Part of a small language model's weights.
Size: 8 layers, width 224, 4 heads of 64, MLP 576 SwiGLU, vocabulary 7921.
Each number is 128 + 24 x the weight over its row's rms, rounded and kept within 0 to 255. Layers, rows and columns count from 0. Numbers have three digits each. The size before them is the row's rms in percent of the matrix's.

# layer 2 attention output (transposed), 256x224, rms 0.113, rows 232-255, columns 0-55
117:110146073161120149114119146168105126140101124164138103100127120115165135127164155113125126154114122140111109153139113140178125149150131094128115183127093123096122120132
116:131111153167125094099112096136139115126129137132125140125145110123113175094167150126122161128131101197173144112140127124138140170137144095131135103138148120130164172139
114:117153107154135108138111162102126107084140124154148100149115176128104137137105107142127124144108122121097111120097123108112143099123129135148115146112081124128165138129
110:112093104168112136117082135153178089139132123189124179103123117103125134116134118121116100135122140117110149115098133147140118094074120114147163126145147118102159107117
121:152104124148135147121185077115166120077133135173139121123122136119124111177085086101136152106153123151111118128110105124142113104136125155121124122150148123146149103135
113:133111105124063121165143122111104121105122087118129097127123158117119134160130114154146112142069136146117138126135123141130094119149141131119132140132125120105098123139
116:084160086126083127150106112151171203135157151117125113175133127123096135125148123107113138105133102167155147114119102167132159126150161127136160173117120127137138110080
111:138115119169150127143114171098151127124126114134129129148122119129160113127131131113118156131125192113138136145131136181094120159125154195128124141153107170178147114156
115:130078106159130119152152104089131111128098131133126125107118127175098139126118119146164106101129153165112106120109106145107140134110123141136128138130134129131138154072
121:128139122166143105067120122114087167118143143146161143112132145161134107116109123122134096098157104166131147096102139105172077136087117119077089132128149129094138116135
119:116143089078160129083110087126113097102109079132146119151110141150110118136118103171098169125155099098100119119093096153149106123128139097101132109152125145172105126118
111:103084153169127093178104136112097122133118105125156112162135144122131129087128148144122107107065107146099081116118167140098148140142105136134129102102106114112153139097
121:105132159084172097148156121139145118111128105118102119133148147132152101149139095117164155143112143117088137122173113154127168094112125113119106166116179121124148123102
112:129159111145114130130118153151124204088160135105097137135122121126106151108143138133136149132139146142106100128158078137122087137132117126122167123124124136147088116153
105:124150146111101130133115094109120156124123149136150187147090088097152115117150158103159101167130111140106162125105155122130125140090087129132117135125151149197122142160
113:119114142115136196144122106122154103141098115093164138132097120131137112125136094095140123178113100095112161180133140192153195117123090149110113079142138122139099146138
114:150168142133119141110110133115100109121118162122118131127136163117109105179135142112133096089115155135113155130134122110099157114127154100134165151100139116116150130120
118:152113142124142135087120133119145143123127119090120101123135135123123122109163154078099144178152166176145155155124129133120122124131167142187135115110097145145126140109
112:132158112110106157126100129123083202128119112100096116122093175130102106118184112108103165117084158112143145164112157086121125160136108135138125113117135121123172145143
119:130107145144090139065135150143123127116166128093110111108158139127109130123083126105119097129136110099100122112141124117139135126117099121117120097123108112132110125115
116:140148100134129128131100125132120073110129119111113161108156108137136117136143125111178120124147155156145133126119122111133143131146096095101125144095136120165136169094
116:090177136139108112113108098113143145160156107145120098108125125124137149174100160130125122100101089106115147171154090131072116127146157103128093126140109137182150136117
116:137106127163126150113098136151123164146169131123120106125133113133108145123079112118139159141135094147137116138148152113143173107087157153125111109126116160103126101128
113:137083170163154074098100072149132155130122059128110135145135155119133090119139102145127128102136124119144150115111130123133104139137145079133138129124121107140105116133
# layer 2 attention value, 256x224, rms 0.119, rows 233-255, columns 0-55
118:166122128097085140076118141115095122135141113146130092136155138119103128175150146132122143168113153132138133141158128080149098094136118170144160122181130173091138173117
122:094143145090136124129121150123157117150125085147160076151107132122159122115119143106123117100120133122088151142126128136120112129117146116133120106130123103109113100149
110:131110097116104107132138110118123089160138094118144115149173098100129071171139128116120133105148090159109145123161118100108088153105136100155093150098120136139149127138
124:127164127166108147100124134110120137143133140118096100141122118150123134114177106115191076119167133136076149117150155142132142139105145158114113148111119088142139109171
119:092131128103143078128122155178114111143140141076127126122128168154122141112176123139128116108119158133051123127129128151092109158203130156098143115098117104158132152154
121:165118130130108088118099125129058134166137120136156192160094156144106140057138127113114122106126146173174136129135128109123092160132070120180158160090113098134120137136
116:156162115138151065135149080128138135113103116141164079144105118157117113115137139108135128119108121137104132128133135165156126184157150142136165158140159123121180128146
122:142102116114124124148109152166094103114129096110104128155113126169112100144121099142154140152170146143088123130097158110149124146078188110103156148146102159107121115122
124:132106114149137118139117118096132126133168109136169115126131137137120121165152129106143117101173144102114162124051101161109131180110096135143115125148137171107121165099
122:133132157112118136148134160121110101103176120085109115141115088150162142130096127109087129127150112105128133152132131139133142107123168099133101121145130151149126097147
120:114110164135088133137155127109152166170141142137166095128117145092115105134087123106126117121126123134105128128147196119127121132111125119103152144163074120120110120148
129:139162138153126139147109118097153160122082120162134098145122139157113135166177108124152119174107124084132095117126144138170160126104113085110113124108127121084139128121
115:143108143155127125161116175145125086124102102112153108144114113148134128168132114126115134131149131111177163137122131142105109133154112130092112130082151162140121121146
106:100122137141125121150097132153150135191116090128154155111112135108084123097090113141120105183108154116168159113131114122136164183126104141141102099125103109144121122100
112:106128124144135136117084100195174120125138117121135125129139170116094132102133131147152139144110160110140115133137167144163143116141137105137085108104086176102168080133
122:137116134143144108092141128129111093112118093123092117135165118104117060135099150102132113155124132104104128153116104127125100155129130108173141148099095162139086137140
123:181162149214134141120144136133122145136129153114101113090137166145140131136154121150159116122143164131131173132141128110150102117173145137100092109145177136128105127124
117:150141091120158082148152195137168139163114098086134140119153124128162089104127142114112124134078167150224119108111160116177124138156109138130130113138137133117103151130
122:157142113137112125158089081140109159131090082113098117109119132123134102106119120108128169117147144115110135133140161134121148115114128148162128091142173131081141116117
124:133165132116138158094127153162117139171137068140123094107151178163133119118151093142113124111157107132139108128134130148143137178097046105111140107110126133082149121130
121:153113117122126152112104135112104107158108152125116175134130145117131143132128072136090157144116169136117123114094143116111180098136125116127165127165108183084160124140
121:103147130122117098145125136129139108146107113157144131096094138144083126149144105109143132107148149092147136124090127104099120140136124170136139156121185136126126128148
116:132153129137103155157135105143105140103129121104162097176129126199139141152142125130076154058172104155122104110112138112134139093131123093122097159155153161121150139122
# layer 2 MLP gate, 576x224, rms 0.0784, rows 0-65, columns 0-55
094:142095121130107073142147125148157143107079135137154092181131131102121128123139087117140125108135181097130123123099118100111117096131158114094092095124112133129153118103
100:151108145168117129114145143145137159193152076139087090121121187090149102111163113164159126120115118091127103115112110099135158126049117124135126134139167145140126084094
087:148132152146104108107156096088134112136086134133119149130117114117150142101135147130153115136096125124108126122150110131141107141141168126114164134134142128133167074159
090:147177107103122135137107130142139116112153106181139131172143102133149130151115095096120097127107158105128125096107100132125149130130169155155100114098133146157113110152
101:112131105142160119148137134111124115148137061151110102176146179135172140097133116109177117171103156136135138157115155136098156155118090123148120114136099082134123132089
100:109201136128102136154106100135158138123146097152131118152139127134149122120147122070129143133120165085109155175124120214087137139123161112169148085126108125100133129133
105:131100107155135134128177156118164101136095114139169146125104092128086115101133131151113097156115165102113135112164068106150117133083116122170136140128128146131110124130
105:161127137156130114136071135173103133103108104111142162181110158155089110118068112158103078123095132124146125105167068130138090110149133168129108144085126123107113145117
110:147095149151146093103133115095120111088147155157159105136165150105117126166099073129121099104134150109163118125125115162086155107149120136173121149127143131146123112124
099:131141126113146145099123092128189129121149123098146117134122117107113153167155107117112118126099139132106139168127146077093119169133125126075123123131122166111113110135
095:126144123115086104122168083137123101129146129136185134124162088099116134102128132163143116110117125140130125137127165154119147131124152151101126101148124131102119120133
096:136113102146142145112102118107089100131154116126126128176111123119132137155133098151177147125129069147151129157088131136140094141125143164135085141128148117130118161177
123:144089150103131110143088109118104188132149148116115149137135092110116135149135139121179068120151124132161103124093087110129115156156120118128114104131126175150146126080
107:126133094086110128165089158144122139130108154113126133108131103104132110150157132147135116101137126142087156128126125089152158146135090138137151135136147138110150135144
102:108114097123158134147124131102147152187081102153132133116136153136174132165129098116186125111127141153116139132163122128145147097119142131098083138076167124164121160113
104:137090146113130114127080086129117149137114136108116121114141095123133135109130108099144169125101170100086121116152095151113119132110146148076160149136136097109111129123
098:124132101155154137123109131119127182116109112166099126144100102118125068119093126075110090123148099107120135150139119160127147134123140130165148111127113138188122117142
099:132140146111151173071129160127134124120140078133112128093119145138105108164145129166182121071104128128139142140085101087127133122142101107131115141127144138137133108115
098:190178153118126136148148101109124142135109111153111112118085129120159125129108108132141133103119122113103131111108152143087064129094077150141123142110173117160109138129
091:087105166128109155096111146157151127178100124123140135126140130113177126122127138149164154161118140109141093126146147125138121100100160135116116101148101173128107113094
105:139146147142117114095109134103170136162146140110132132081144142141127128143142138134130154096141092143165167127118118112100132157106105069150161138126091150137103141163
096:133127100103125135088105100127115141072107113110167121116124145149151139144118178116118129174119123111113151153132144139117162154134112108100182161182101145119154134183
098:134110080089142158117141101142113130091160141116122115116096124099153102146121107128119147133151091144106131115074154142150100121123127132126106099094127175051139125136
107:183106146140096102106145112098159101117162171133120096107091129157177124121119103123119147121152150111133124111119190109097140123153109135130115162144177058141098140138
096:117090067135148169158162108110094089153148122149133121108143132124112092113130128110122162100121136121153155102109110122105093082159130178107146150132115145122123123104
102:135118158119148138109107086180133137126137141131122148131098110124139094124143143128158101100149129157087120100136150162128153120130093109096149139108139124147108129140
097:183140112089160077141110118110131157115107126153108142128135113131118135133141104148138134168098102178149119118118104124116148140106139085135114135109084165114098117155
096:174135133111145126098169156147144161102137114190107155167097134125138111131088139116118168175154116159098139152127127159141117119092147097147083130149170134157091153108
098:170139142141147118100137145167126091138123110083100146150109104109134139109128110113091133159095149151114152135087148118110116138071149147102137138110162114099123132108
094:112113126128112124080084115130125122093125092126108162114113149106128135136114135134152165139187112156135142158103085099170125169133157104201144123146073159132162152107
100:115161129155097088131130143131094144154129176104142125140132134095116104135101135130093146195133133127142145135130063165123104125126108110099147118120122125120131138127
110:138078087105168104140103138152107197110092107115107132135072120125109133116145123151153157155103156094135143122142127140176151094130090118127137111107124105117146103167
094:114175077131083109151121098095087105050140092116128106150109153062095099091125147096139110135114139152161137169090105146129091116120113133093116108123125125127092147137
092:128131127141135090090099166163108110117112146086141140112133088102129131065112104151096120138144134165137156154106118148179118069128115146156136126115127156130145111104
104:141108110141127120152132158110121121132146086156141164107103152084132164103107121142148108142139100121149127145110165137099126109096131121136131128174137133138125127123
088:130140129101095102114139116117095090146137124123145122125124134143096107153079154109136150160131123145122120133095076145129105149092108161144181129129127106120107142151
092:156119130108110157115123130118092119132114138149090098096149150139144104172130156129152111123146137123145122124151119100142134143163129114137129150129108092123142143154
100:118122099118114120141121121082165153137155145158123112146127136182143128107093099155139099146128151164150111128132090136124080103112111123103061159126148099106125117140
098:098156105156110120122141096102165143162099133166136094151132187117113107108137149104137131129125123138114096158145092145116133084100135104135117130146130123110140107099
102:157127120149106080119128121094124121075172185101134137144117117166178160112105104113179127113147097123168122110115128139142110103104134121174131137143125136132103139163
093:147107134121118132132123158129101126152114156107144149141168151104121118121115105145180131138159125106127139081166165116123109136111122124117160078101160119113087138155
095:090081136095139107092143118117104119072134150153143101141100115109113137118128104165105141133164104113102156120144124126088147120129130115130103171109146084151107186114
096:080146131113146161096112115151160082156087141163153093077109169133161159115138148149152200143117106122106121170074147108145156109129123116212142119124156118124075138132
096:157130136103182112131133124144180129125164134148117123153112112097129163133126171119132146179141145124192106119152127154126125112150158134134154127159142162122155067162
101:116140122161105135125154120157101111127100110100109120105124180098120110176162148107130125120104115098126146106102107108115093167138178089110154099148126123122162150143
097:156138096155106142118092109114104075105113175069166143163113102104121148141114130125109144176124159131132149111141103151126165153130117104149183119119084137116118119119
104:095101114143151117148078124133063133104124136178145158110141114151160117111149119178097135086163121115165150116152154118132137132139142140085157110127105151135089115117
107:175103158117128125121153165139137085126088150123061147147137143136123116114149127124140117107101137151142152139120144080165130156132168120135132111096129123098150120122
096:129114097167116117123185165128101116172155110103144135123135081102094156113116131125124149145162117146126155134100128143146115156106109130107136141133126123126141151126
102:107156125100132118133114122168150114156187071140124099101133136141132109145131143142061116115149149164110148125095150161143160149111126147101110130124128161088119160108
101:183093184073191163135088116088155121156113112148081140154121129108107108145106133137138142104104149167120096125150095122075119138160127136095136138092132127128123100142
105:134165124143123166135087133123153121153177128177132133079146134100138155159128108125129111120098146105119161114091118140100119164168118161144132099135109116116148130112
096:119151103114135129142127126082100157110176183164145135149119116178166131117122104105161138118116136120119133146129131167118121171137140099176115117149124098139137135118
097:087135107160117124136159142113089134129110128099172143143149134135151104090142104131118160177093134138145155090146121154127104111139119102116110148139121137089126118098
090:123174118158170175098140125107130128092112097108155112133148117135149096105126147078098117127116127121145126142122114121101124163166116113139191154103120131124124124076
098:115095154084127166130153117132103129156176140144146110132131096164096103108128118117149103092138107103109093140144126105136165142128121118142072139137164139111138149129
100:107145160107151148124151165124110156146142142124150154119099100102144118126126122131129170148161121149110152186162152116116105141094168106114092167149115105165133169146
108:118143145125139131146076118097130173149141114141117148088117118130078159146151171167152121119145122162153122113141141142135118132125143156112091095133094172116105145131
114:139134139098156135123157132126113151141064120129108147122151153129169127149095184130132116158149131119124104124106148108169116140109128093103147097150097125129155150137
108:172119145153158110115128133109118120121149123123170103121131084097124128137145123155121143150165075109103126133131098133121111152153103095161090133132179141136175171162
098:135108162167100126139129131117096119092137113159126132136137145155157176149141113098146159129131129143107095095142125142127136160173146186116160101189124126119150105128
118:145094165152148116132140152152122114159126150128166136126112101123105174118131159107141136127120134116072129095093086180141125152140097088089126092132145102118124123124
092:100152154145103149118129076148141108183117103139135136102120148104171181128098119166155094149123141121131145153147155122117148132124134153106131143169099074158103171088
106:128134117107116116156146101147136115125127134092115114123106112080141088132110114095148114179099177155152131103094143137148172166163161106128128146126119127141108115100
092:099092144105170109178114127122138125159114120160100125153141150097107120075095084099094116150126128173125133136117130127147132101129144154106116154161093156122105116143
096:147119139116097147132145146126128129125133146144058087124118159135131141087168118130132129083105094157127141134129105107103117118122120149108133110117102158098091127164
# layer 2 MLP up, 576x224, rms 0.0786, rows 0-65, columns 0-55
097:142079111077133114120148128115133126135114147122136128206128148157169151105104105133137152086115139147129131156115140125094099085132132102157082131110131144112163132131
108:162156101112098135123135138124169146127150100137131106094138155095162134159157113105157154115116126150092151107096113138138142105048127101139150158124115162157140124119
088:101113096165084105145152124095127128122147137105132124133074138116104134145132139117115138121122111118122132115143115134139073118114156112151102152131116139153172143096
095:148160147133084178137152160100181119140094123157121104111102144136123134127101095108073089111145192150099120112159144156117141157138124106130116116117154098129118141152
106:147121093121124110162139115124119096131114095164106118140139119122164137124090097125144147145135139130120101147118142120119160130150106146135138145165142107095128127068
108:149099114159176175099139126114144135110154123130116122080094158171134115125118128095152115117156103162082148146167141124153176083139108125136125137105134123062103100154
100:153155202130120111153102132148102155121129137139138100163136144099165156152145109132107113130124128153130107155101163157157149128093105122081149113113142120145157102112
104:143134146108106127129095137118133119155117115157114153137093151135146178165146090117162145140141112155123114145142148114134106152158167115098141151118122178134157124086
102:159116144123145088111157119105120083083150146132126138152164144118123082132068132086137103149112120084115122115138141163113144134129140165143145105103179098153122163126
100:110130130104169145112124125182106103136174146111120138144151124173178153126118106127130119101103137153108124096100126121137108140153124148129119137167118104086101107109
096:112141128150175084139139119116100149143110150123116147130082134126109125121101141085148154137142124162116123121126119149141112179099106099150121160124092128137124095080
100:134119162119134117107113147133134123153085088101175136134098154164156078168113074162110123172128160077113092085129139114128122119107105143122096108099145096179130149138
115:143145114109121162114092087133108182150089156135130134144120093115147154129106119107137132178113134133125090142170113167115131113130128117088188109103154111121124120150
098:162126182144155152119123109138192151116131143115109141114149102151098120136165130096109143123131147149138109156119110121131100085136127083146086123147109160132128153130
090:132091082141122143173154136082118114163116144122121125138150070114137107121093174122128131093151157140116119134142154139107093133124095169099117099123139127135131152085
106:133148072151092111148138121128097122101117092124148120121113163099134147177109135126083113164169097125148148136118143159176095111162156103095103161104156142114148102126
091:107130128104120092093128138147084136037134119138135108163135134136134106145136133143131151121141117117134154142101110113111142097157133169142127089130099155129107150159
102:121093120116144148089118120112139157095120085155164105136169168117076092160099119130155125114134129135133125171062127112141166109135155128195154119112176125113107120109
099:146134148097149152074119128103146124105125097087121138128080104117188088156114102137110103154144146101097109155149123123077089164113154142131157132117123123196087102148
092:100118175137142100142088144160181110120133159169133148136137126109189163136103151135170131119125144109152123096124122131162132110112129128135128099146144128124089145139
109:129138128105109167124067144099158113124108161160177120139144159179121110109087125106137110114131143126153115132124116135118117122121120124105131136156140127142158136069
109:118065141152091111113094156066114072107137135125116111149131165121129140127091093119120115090140101130171141115113140120089102117096107102108146096156147128112113143093
093:095120138092105182156169130143144154111090069099109129122144104143173123135164147184133104108081149136131101110156117112159127131149211087146160121177119101137119122145
100:150140073138126099138146150115114114148144133136143165117121131132119110085114103138127111106147107128101150138140085182091158132133144149130137117098078088163117128078
099:100170134112114127122110130121131105115138081117098138114124125110091126128181142145115133135135120159100131121123143107163114126154142161107125142163108131105123090153
106:143091129112173149110090128172139181162158143119096085128117163143119112148150160106148140141126114104132135144133134160118145113115148083141152155096170162133080162120
098:160118129153112095146137134124138139122122186128110110092126125110116122118141124116123148134145093160122147152142132100147160158137130160139081118117135130095113157144
093:158152147118133131095111123114119116078184172169103168146115130115145157149106138122114126145168095079112142106114159145132126140103156087128134124103141168135164153113
092:190107142100101081097113119109099129125126123152102153137086109153128097140104129140104125112124167087092118123156127157141148135151139144140158079173061123122184104135
095:123144087111121123118135121131132172136142169153115146163114112150122083144164095138112116150168135115127131160148133126104155129108135086118129112102123169129169149098
096:138115115129159099116107145160127121174129102076135099144169114115120134104144089136154149121103144166122150163143149099166103080149133122118138128108077132118124144170
114:158108125150105136145155122109114101110144098086154183103090120165110094154144143152133137144110117103095154105129137154092121136126144111126098131161108103142170124161
099:130155158144127112152098166141121127143130154152113132105126098094138156116094109083098123134146128120127123064110131150119154116163166146119138143131123123099165118114
088:129180140127123129098126125154129131125117108149151108132143106144135136041095125135074133091152132130152167141141147159136152084128140124101115108163112129165116081146
112:118149104116123116151124143120164140133119103129146131185131128131120105113140176112118165154176112146149115104144140134121101172121143114128100100151117151083121119170
098:153138141114080136109131117133114098152170142114093089101164123123122126150138130106142158102129097137123141095109138158104140087151110153091166118117147152137098121140
094:082117114129137123112095123099132118152175131145134112124118123093081161109136099148145172111130097156151123113085130137136081123124111128092136082143096127138141135097
099:106136157134154137117129128149096138121129125135104159114131112072105130121154147117125119132138112143101133153131135149103105143117138132108174129118100177126147103157
093:136092086156104166144150135151141122107118143135137116105151072091131099130131101144138145129124112124123176143123142155147124127119097137140166148140132177133119095123
091:138101149168170108165134145120147126108123171095166124170116108134126114109100114114116130119127126130143123129118145140148127148122156120160107106101137126144096124161
097:125130130171122140114141133105125150142123131176126132135102088083114113137091106104126124128172105124127188101140135117144079111130116151137134126086152171162141158137
098:157121153137138128144138145122153141134137083162145133135137098135148095138147135147100120140109078129165118109128132124146133109084137120108078144103122160145131100144
096:105114126175128103115115137120148095128132111115146124099150082101166140146062116125086117126148147115093141118113114127155120129109129111080098126174068106153117156135
091:152144127123130163098128099113127133136134114127076144127114090122145102105156146108117127167135123131175125096130118163093134095163142125137145080130118092118152128129
101:129148124121136120157104134129138149127160150110114148140134095101112192129098103144120109107145127129161141150194155141121138117132119161105115183124171145113096086064
099:099127143096123144131122090171129156146127089137103161081156101143128157127134135106108128137134140136141128135130137150170124131143145148108127094117138142122153148181
107:104152125110091137137137116166143126210137076092088119140157113138099151126120116131158115138125099159127119148131163095145084149134153115140153171128137142119098123131
104:127080119087151099146140142147108112119117108150139149178108168138120134113107131142123104116110148127127086143142084160083128134127125106116117138159128126151096143111
103:122148132135107092137155100147138116155129124118121116138127134121090157119133074105162123114154130107124129157085135103128136133142123102175150125125113124150170169143
103:119076113154133142107139091109138098128121150164133158115143082136111136108115137140148158101128141161138135133159108128143129103139118143096175124115113161152120098173
099:157157146170175149146093145088131098121134106122117126136120137172153064153114170103084127123136083151167156105150130155123133134159112084145144146087098140140147089118
101:169126172119133116098144120160148159088091102141114161184158118138182130083114135118158157088175139118131120152109112155104125135138123118111106101149137123125107149140
098:099164100108097156115167148158132112181162089110144127125131117148139099127151100176128132154097134126128126101175084142123152100115119157097112153108119138182155148085
096:129148169146162086119078133136125132154140142134113131109128166104136118119122151161138138116105178093117126130126166121086117131127149094154154157128149158185140137117
097:143109130104107152161172146159147139110110144166095070120151128141113132109154172114128097095101146122133126150148143158107134178153091119144143114154152145129169130175
102:074161097147130165127105163131150130192107136113129112093085106137126104122110121151145134119093162184149134105143131129107061125116160148165130138116141137189136136115
106:120136153093110169137115107159140145121114114115095085126158106140106111170098111120142173105103169152121100144122134135125132132155108112130101126095105125113160124100
116:147060106115113141081152141127108126130119078132141066172117139102143123129105126110090135126091109097135142108162081150100157149148133180138161137170119109101131135077
105:118113131112097124073145179149148108093081111080145128168148126148155102106105177124103107171120156122126127104113149153137137172152107185139122098107114128119152159122
110:138172106120136139105168109105148135166133088175142173123103144143113103136114102108131142136135067102097147111091084130165148118093117109090166109084165144170166127118
104:156093198145128133139159143133098149119104115158150134113098082110127136163105076156114164120124098119120104130172135121112143108141158149132150114132095117087126101149
116:096148061133094133105091109131125103139154101132100142122172158123154156150124125081102078094077142131155110129142162087121172127130160127137102156101097148152148129128
099:094160133145159144100110084111106086126146136117131083116095150151155146116106130087132141122114117138127165111137089127175105099147090131136104134155149094116143134170
106:138118139096148104130137149110104099149083153136122116128135076089144134135079112120157136121149146153134100131132110167121084144109132103160082124145146122142088107135
086:106144156139130122103148154140123157102109117108092094084124107087091145161131089151160160088088181126103123151124063127125102089109125111125114166137124136129148119096
097:165124128140131114132071113167133137134142154108097110134173149119160116129195079165115163121156106100095146159136160100094111126116148112129111129156103114119128148179
# layer 2 MLP down (transposed), 576x224, rms 0.11, rows 0-64, columns 0-55
102:164120157147138150161134147136144109123138112146124068155159171147100115104090095151139139093143166096101118136128154164145130143166123137164079098115120113128148103093
108:135118087141140093140079120115093161159113115123147077126142143146131125131118116102092124144159158123121181123075097074134095120174139147131181127128099161107099099164
096:149087098118159158123119154123138140125132134073152091133130135116137124135138117120139137117132138148182131132125136113138119102097093138124134162143114155125129154089
096:124135121117133133150130131132124143157125139111116129166108150132154119153124151111165127141167160099097134161158139159157122144143148121101095158059170135086137114132
104:133121135164126074133135126127116102132108119143094122136171138096127152117139138128124116124185147101124093100110104088124129124154122135135088121059105132121147152149
097:105126140160146118166139140093105200121107154149120113117143126148079140094130124153077132133171148087116141087100095090155101170151083145134150118098129134132140167144
105:126119123133097104108137135094144152136164150151155095141111101093108130130138105136117102130137090119167142098159105128098107129166097137140163111144137154131135091106
099:130103143152159156155183117108128096144126082075123087154120108141122148095092156108143124132103083126104125120125105156144086118144136171133146128134139115138083143114
104:154107156128121123104100117131168134146150101146150121135094144138159108193108098144159121123120111088106164156190159136105139128120154187128153169153130119134135115096
101:129100149137159146103146092141148129111162122131103128096153115138100144183090116143151110165104192123098087148154140123111138127112120148133101152126118142125088164126
094:132132129145096084123092156081114108106177145124132109134153143099085098129128112137142115106122130136102168134146127113100165143182125112146104135118122105097159124117
106:120099114075162124098127109097104140142135173084151115096098129125139151110181119135124139121147141133144167134105096143126134114127131145095154157174078097110118129130
096:133140083167113114180098156165151172133159136142070152155136144133134078136161166128101161074095167106127122096170119104137139143116139120165125177098127153108130089142
103:156119105111150165138114171140083133123136111130113158069146096137115129097159140119126164108118134116097132126154093121137095134130086146155130134104115122120140147158
098:107111124108115120170132119136100149139121151112108106132124125096132115129148123133075133148128157143146180107136147162132126138085137102114153114138102104116120161097
102:124135139129076126140070116163097151146145125128101152157110077089146129125119097122124167136143150125152135145141152174142135160134141118109129130138189164131116116113
098:118124165132123133114155113091155086156116127122159161128109119157152175155165119156150142114166195137121097127130141100098119105146113151145147154120123119096113150093
109:144104096092138105131156155146149079154146140134152105141104162100085100154095159139135127153152140139136142120085106107148121128102166137139099140129162118126095144151
101:123156107126173118146093120133144064173128142172135133169151151134115076138066122122079123150110146137133117143137092101101161108139142139107104136130132163144149122132
091:123147145121134098135136103122146136160166150139097116125081130156098140136108104157147133134144141118129084090110147121088160176126122135160114140117136112143144127108
108:099191124138111101161125157097149135170159114084108109091099129117157126112129140154122134153158142167122133111131140139109122101136117120142111121182141125125108195122
094:096174138145155150134166138128149131145154100123110118128136084120124156140166173132128145140100080154092091120145166124186112114144154157106102141079153139119126088121
093:137121146135121129077137109177103100152147137155152081159081130122120127140080141096116136159146145160118158153113126141104092119114132195119112112106117136097128149120
102:105153097122138093109123119128098157129136153123176123152176109134100109156120113123102107107094112117125135116159112122137129106080158147143158113113083112143155152061
102:125130138116108132120141117151121101137172121130093132137151114154115094114146162160096136144118118106153134162092127112132067144140170128116086137142135169116141120135
108:108113132112156064135127132155084164146129160149122100142141116135103101123143162112145130138123133089140127153113117113129102088139157146103085069139177156145126110149
098:130137108145135144086097138099135156108116156152134128105130132114165123134102120176144109152103176132156133086148134142106146092132168091096124134131086134142120102091
100:133134110092098121122178136130116127087163126080105114101146105105078138177137115146163157101136071117152144124116148113139128178144116152123151126086104170134163139117
092:162109171128143098109125152123163094157155126104135101121161132141138141150108101113124142138075095127147157136094102097159118181134138153131131169111137101122141128133
097:163112172180129147163198148135116157119146126112117099159171103139135145171138135117188106124101151104114106125159126140133139168147089146113081095096115105111143132122
102:129092153115154122113127132102111121154137147106162128105124177125126136110118122129168178098140149142123127114109137105112115123115132123121087126126121150120167094106
094:158132146163101074147164133113108097136166137127134150146191075122079159083148157129172120070117116147156106108148114146156153141109148153128139110091104105118091147092
102:099159152136152124164116115169091111143127131140142121149170088156142151149105117109149122104099154178102129152155137110094120108086116129132075105132102117143134143095
092:142121115133140137163153158114171097133124158165128124103116113163111120163137124124124122099124101118135092134143124118143141165095112101128125130124139135134102107136
105:109119166122135091134128116129037073141133141148118141146111154157126109149110113180117126158102113109097144136130182104164131115129128117113152077140080111109144139125
097:159135142124172147145103119138134094129144148135121116129080177149119123135144146118160114128095134132146128096156089144105111143158137090140147108138157105146146128105
098:117115129135149112143114117077194157089082153125129138094137100137129106102135090119139179129121119190109131136122138121130103132134140144140094120167135102144070125108
097:147112117176136119143133131143141124053153108121126147185135147120123123134115117139146126132129131098117130105117105116122163133163153118118115091151142165091127148178
100:114120142190131137130083090121135153121171138140162144140161097101096115154143115096156112100129117133165143192099125115166114177112160109136088167135158165099164144090
102:113098143137113122126129115173126107147106155129109170147110165168083117141133125141098118098096118133157136144145117124126149162119146152156113127060138162157142137104
098:168122151097083147134088078180124188092130144158097120118104134143156097117126121116137164140143152135082140148112159144090132144140131164143136149139120142170110162164
103:142120141147138146057170095141102098108149116126143103099111150118117114105106092141175121159145136148102147129153141118097122099112102134126122099157164113162126163089
097:158134116153155108133115146115134159125098126082074134198120176146129124096149123144163182109149157099109100117085128132117122117126113103142155150130129122108078117150
097:117142121110115117105157150123102129172133136094055129130173122172140082133155134095091159091126097135127128116122110099096150177094130114112139130092131137126138153117
099:199171153087130093118170157116120124130140156119162186132121145132126139085098113091123151150138149092088110177099182128155097138120117128142162131120150137118142117113
095:135111148122106163129149146118136064114118138147121147151128095137150151115133144094160116110093120137135115134137122125152136096141157159177162134155131120136155110124
108:156208103085096110147143157144149090125123136131112094129125105134139131146150089148139134176133091117143114157130092164153100185103113143101111157094131152146110135116
106:113112124123142094127099120121126110122098115143117155131166115120139135131123123154130092147130125150125113116121136130161163121107133114121123123132165087153161089135
100:131152105157089116180153167124134140110126139129124135144142107111160119172146136140146116154119124141106100115136132143111126131160128103133181130127115100119177112179
104:117135144183113159158163159108119108123100122152117117161172100143132121099134144085146125097123090156158130160159081155143115120095126127125169134132163126124162150163
100:153154139127152192130126127155157145124117118099077138153140145130149114154110155134139114103116149159137137143103067150107137088140166107138131133105138144157184101122
106:098135120116098166184121138120112178129170116118136151138167117133105149183127132093095103122083149132145164128140115133127119104152122163132166141143104155119166092117
101:156138135122133120127148156098141115124153127142155092096097093108143104082133125135142101117132139101137104115183109151119137096143115136158124156187094090132109147097
095:168136113136139120116125115125126139145143124128141187128137147157148077152148123170146141123119148160144133098150106133128068162118113148108173161139083178093115137137
100:135100120159147113097136118087152123136132120121094143132156119085116144142110128109138127131119106146198108147079115178176121114156129109125087128129078129064149109091
099:123144080159132105102134149132130149202108143089133146130106144137152125095150146125087155085087100090152106115084119139130118118130134179127126138148126165172150099145
104:141127103126097134134106150108119136109129079094109127165127170064149130111135120162129115148098101133122077104121109141111099131113109118109120137139156136093132161127
099:121130085134087145085168122136129165094126166092096179122134124147126099146148134124119123144146132138127139112114157084147139107121120101155130158124105139135131054144
100:096110123118169150102119127099137149132141146129152123091118124108156124150106110123160130172156122124111132110112117091121139138098142105106158123180112169109088140110
107:142122156098149121109106111109169104123135132136157125137090138113146088124101136151143149104127172080106130109149173146118118129163139122140144129143075105150066124082
102:094165101170086113102108136148114164134145156125104138101133147153126107121120171125101148130139082116128181151123174100089138099103155129156121137140130141099147112153
112:132110137160145131159168160129127132113164162127065119114130148156121141087143139106092136099110109158177118143154146115120151123055161136142122132134126155113164117134
106:106150122086148121144116102142159155103130141103142146116103129123123115145127136073131121103158081116146101165153117096174098184107070136137107104207132124085133135164
108:109118109142147123142124161121130143134092086129110111149104128105143107122179144125112119158142121130133097071120110137158126131133114128149119121120136156165131141072
094:087113145139142126116109132104156144103132105102079123153104159116132056133146108151125149121141109150159163115121146105145125081109124148103142119088149114101133096115